config.toml
num_hidden_layers = 10
hidden_size = 64
num_attention_heads = 2
num_key_value_heads = 2
head_dim = 32
intermediate_size = 256
vocab_size = 8192
hidden_act = "tanh_gelu"
norm = "layernorm"
norm_place = "pre"
norm_eps = 1e-05
positions = "learned"
qk_norm = false
attn_scale = 0.177
bias = "all"
tie_word_embeddings = true
parallel_block = false
init = "normal"
init_std_qkv = 0.0674
init_std_o = 0.0837
init_std_up = 0.0965
init_std_down = 0.0965
optimizer = "soap_variant"
learning_rate = 0.0082
weight_decay = 0.0
lr_head = 0.0105
max_grad_norm = 1.0
warmup_steps = 200
schedule = "wsd"
decay_fraction = 1.0
decay_shape = "linear"
final_lr_fraction = 0.0
batch_tokens = 32768
max_seq_len = 1024
doc_mask = true
train_tokens = 119700000
max_steps = 3653
dataset = "wikipedia_en"
Each number is 200 + 20 x the weight over its row's rms, rounded and kept within 0 to 999. Layers, rows and columns count from 0. The size before them is the row's rms in percent of the matrix's.

# layer 4 attention value, 64x64, rms 0.0672, rows 0-21, columns 0-63
090,200,173,228,187,213,190,196,207,212,190,222,191,181,209,191,194,217,168,194,165,221,203,181,207,194,179,210,224,168,164,213,220,177,219,184,189,194,203,179,215,177,188,175,245,175,227,205,199,187,156,227,196,210,219,214,230,179,216,225,194,174,236,195,185
085,203,202,183,199,201,205,209,186,199,209,226,196,202,209,178,189,204,193,194,174,237,210,181,171,191,185,194,215,193,204,195,168,224,205,217,173,177,184,189,184,222,184,216,179,209,172,213,205,232,215,139,210,239,215,200,189,174,169,231,228,165,184,172,226
108,214,191,203,190,169,201,211,176,189,216,195,180,179,183,217,191,202,188,204,211,211,214,189,180,175,173,195,157,225,211,208,180,181,197,215,218,176,192,168,206,209,213,245,223,187,221,211,214,261,185,226,152,190,185,192,221,200,182,190,209,237,208,208,197
113,208,194,213,243,220,216,219,160,207,181,241,194,213,234,222,209,186,175,235,199,203,196,208,187,203,225,209,203,184,210,225,181,203,224,182,207,183,186,215,182,195,195,200,188,195,194,226,168,202,219,158,156,197,229,210,210,212,206,220,164,187,194,162,192
099,156,186,215,195,194,217,176,198,201,249,225,195,222,223,213,216,182,211,164,176,189,176,195,189,197,210,187,187,206,227,201,176,170,168,209,209,197,222,206,185,184,231,198,202,234,227,192,180,207,201,186,204,209,240,206,209,177,189,178,215,178,170,158,197
093,201,208,206,178,218,178,196,174,225,197,192,218,217,153,193,183,204,234,206,158,224,218,216,204,176,196,191,195,196,203,167,207,190,231,174,214,215,179,183,203,177,188,216,190,232,177,217,192,207,191,154,162,222,172,192,219,197,191,217,184,191,216,170,177
113,221,200,224,175,193,198,240,157,224,199,201,195,203,222,218,189,204,198,205,189,177,197,203,135,208,217,232,214,179,170,219,186,193,198,236,195,214,191,185,173,187,227,170,211,200,230,184,216,224,203,179,237,207,212,187,196,196,187,178,210,179,174,192,197
102,204,192,216,225,208,214,202,187,218,202,169,208,234,190,180,203,217,201,216,218,146,188,194,198,199,210,217,200,163,175,229,201,198,197,207,164,233,194,190,179,195,175,197,197,248,227,167,229,205,187,218,171,195,216,215,187,192,215,209,166,175,194,179,171
115,199,174,207,149,205,188,229,216,181,190,189,183,196,221,180,196,200,208,214,203,238,246,181,224,169,190,194,218,207,216,237,222,220,197,209,207,221,177,219,194,200,222,247,186,222,196,195,202,178,231,238,205,180,218,188,209,187,204,189,168,218,196,192,201
093,192,170,224,196,165,198,210,173,199,219,184,193,168,192,194,194,150,231,170,223,182,194,188,177,170,188,195,198,202,190,217,189,209,161,193,206,185,231,180,207,214,208,245,218,210,212,227,225,198,213,219,208,194,175,186,164,206,185,199,206,180,166,209,183
120,188,220,179,216,188,163,220,171,204,168,212,154,210,183,214,210,164,230,191,237,197,225,225,184,197,203,179,200,199,207,188,187,217,216,179,211,239,193,205,191,227,200,247,220,195,208,179,200,193,193,205,231,200,214,222,180,203,231,196,187,188,182,219,230
105,225,211,165,157,199,191,198,210,208,216,162,252,183,181,197,195,183,196,221,201,236,201,229,210,204,193,215,223,204,212,188,193,195,177,198,201,209,176,192,180,193,233,228,205,187,194,177,180,191,187,201,259,217,208,196,215,176,204,195,215,201,245,196,182
109,178,175,208,173,202,203,237,207,198,205,204,210,210,233,214,200,194,203,159,205,159,196,178,203,159,178,188,179,216,191,218,220,233,200,200,159,225,217,197,191,181,208,195,235,178,195,215,160,218,189,215,178,175,207,180,205,215,195,188,204,195,192,151,195
115,199,184,204,168,219,194,197,175,190,209,193,176,191,199,201,202,199,236,200,221,159,213,171,217,195,190,195,189,183,218,185,212,188,177,220,213,201,217,227,204,165,196,158,189,173,197,230,177,193,224,191,212,183,201,209,204,263,240,184,196,210,179,217,230
098,218,187,165,171,202,202,188,194,219,217,208,158,203,218,217,178,207,206,171,211,171,207,185,210,181,241,191,194,203,185,224,250,186,197,192,207,197,214,202,208,206,167,199,262,221,200,176,188,206,204,197,206,200,243,187,185,183,207,212,231,218,220,184,192
085,207,182,224,174,182,204,230,219,221,206,195,228,184,207,199,229,231,196,178,210,203,210,177,207,200,231,224,205,200,196,223,217,214,186,239,180,237,189,171,208,235,208,223,245,207,210,199,199,204,192,189,211,169,202,208,183,208,199,209,137,201,186,188,181
104,205,171,208,209,193,174,207,170,181,212,223,188,214,186,223,186,170,221,193,198,187,197,217,182,176,213,169,194,172,241,184,192,156,209,183,184,200,224,210,198,211,230,217,215,200,197,233,188,199,181,205,157,208,203,215,201,205,192,198,234,142,212,206,223
101,202,215,196,156,212,204,183,205,225,226,169,206,206,187,211,200,235,225,218,197,154,167,200,198,207,222,227,207,164,179,178,214,200,238,198,183,231,204,202,190,166,223,214,190,218,222,191,221,217,176,212,167,211,204,207,222,199,210,183,163,199,204,189,183
100,203,195,202,209,210,183,210,183,232,181,190,199,250,183,183,175,186,217,200,195,225,215,220,160,187,168,196,174,208,239,218,194,206,174,203,223,223,159,191,177,195,197,187,179,241,159,184,181,205,217,170,205,180,204,185,202,201,214,190,188,224,176,186,194
087,228,214,203,197,211,199,163,195,188,212,206,202,168,223,216,202,226,188,184,224,174,196,186,213,226,184,215,189,184,183,204,205,229,223,219,217,181,194,208,196,200,164,184,229,185,246,203,190,252,187,227,205,189,240,233,202,186,216,196,184,216,183,166,187
090,189,170,193,201,203,194,230,201,199,168,208,156,205,197,215,191,181,220,226,232,180,188,209,219,201,215,196,176,199,161,228,193,213,210,159,224,192,219,192,190,229,197,228,226,201,172,190,214,196,212,206,193,195,188,141,175,218,189,215,212,227,214,193,172
103,192,226,219,224,168,203,196,184,206,187,206,228,202,216,213,211,180,176,205,206,223,209,217,192,223,256,182,210,187,171,205,225,174,162,199,193,189,194,196,204,200,220,179,217,186,195,200,144,199,196,218,196,184,199,228,199,195,194,201,153,225,244,193,187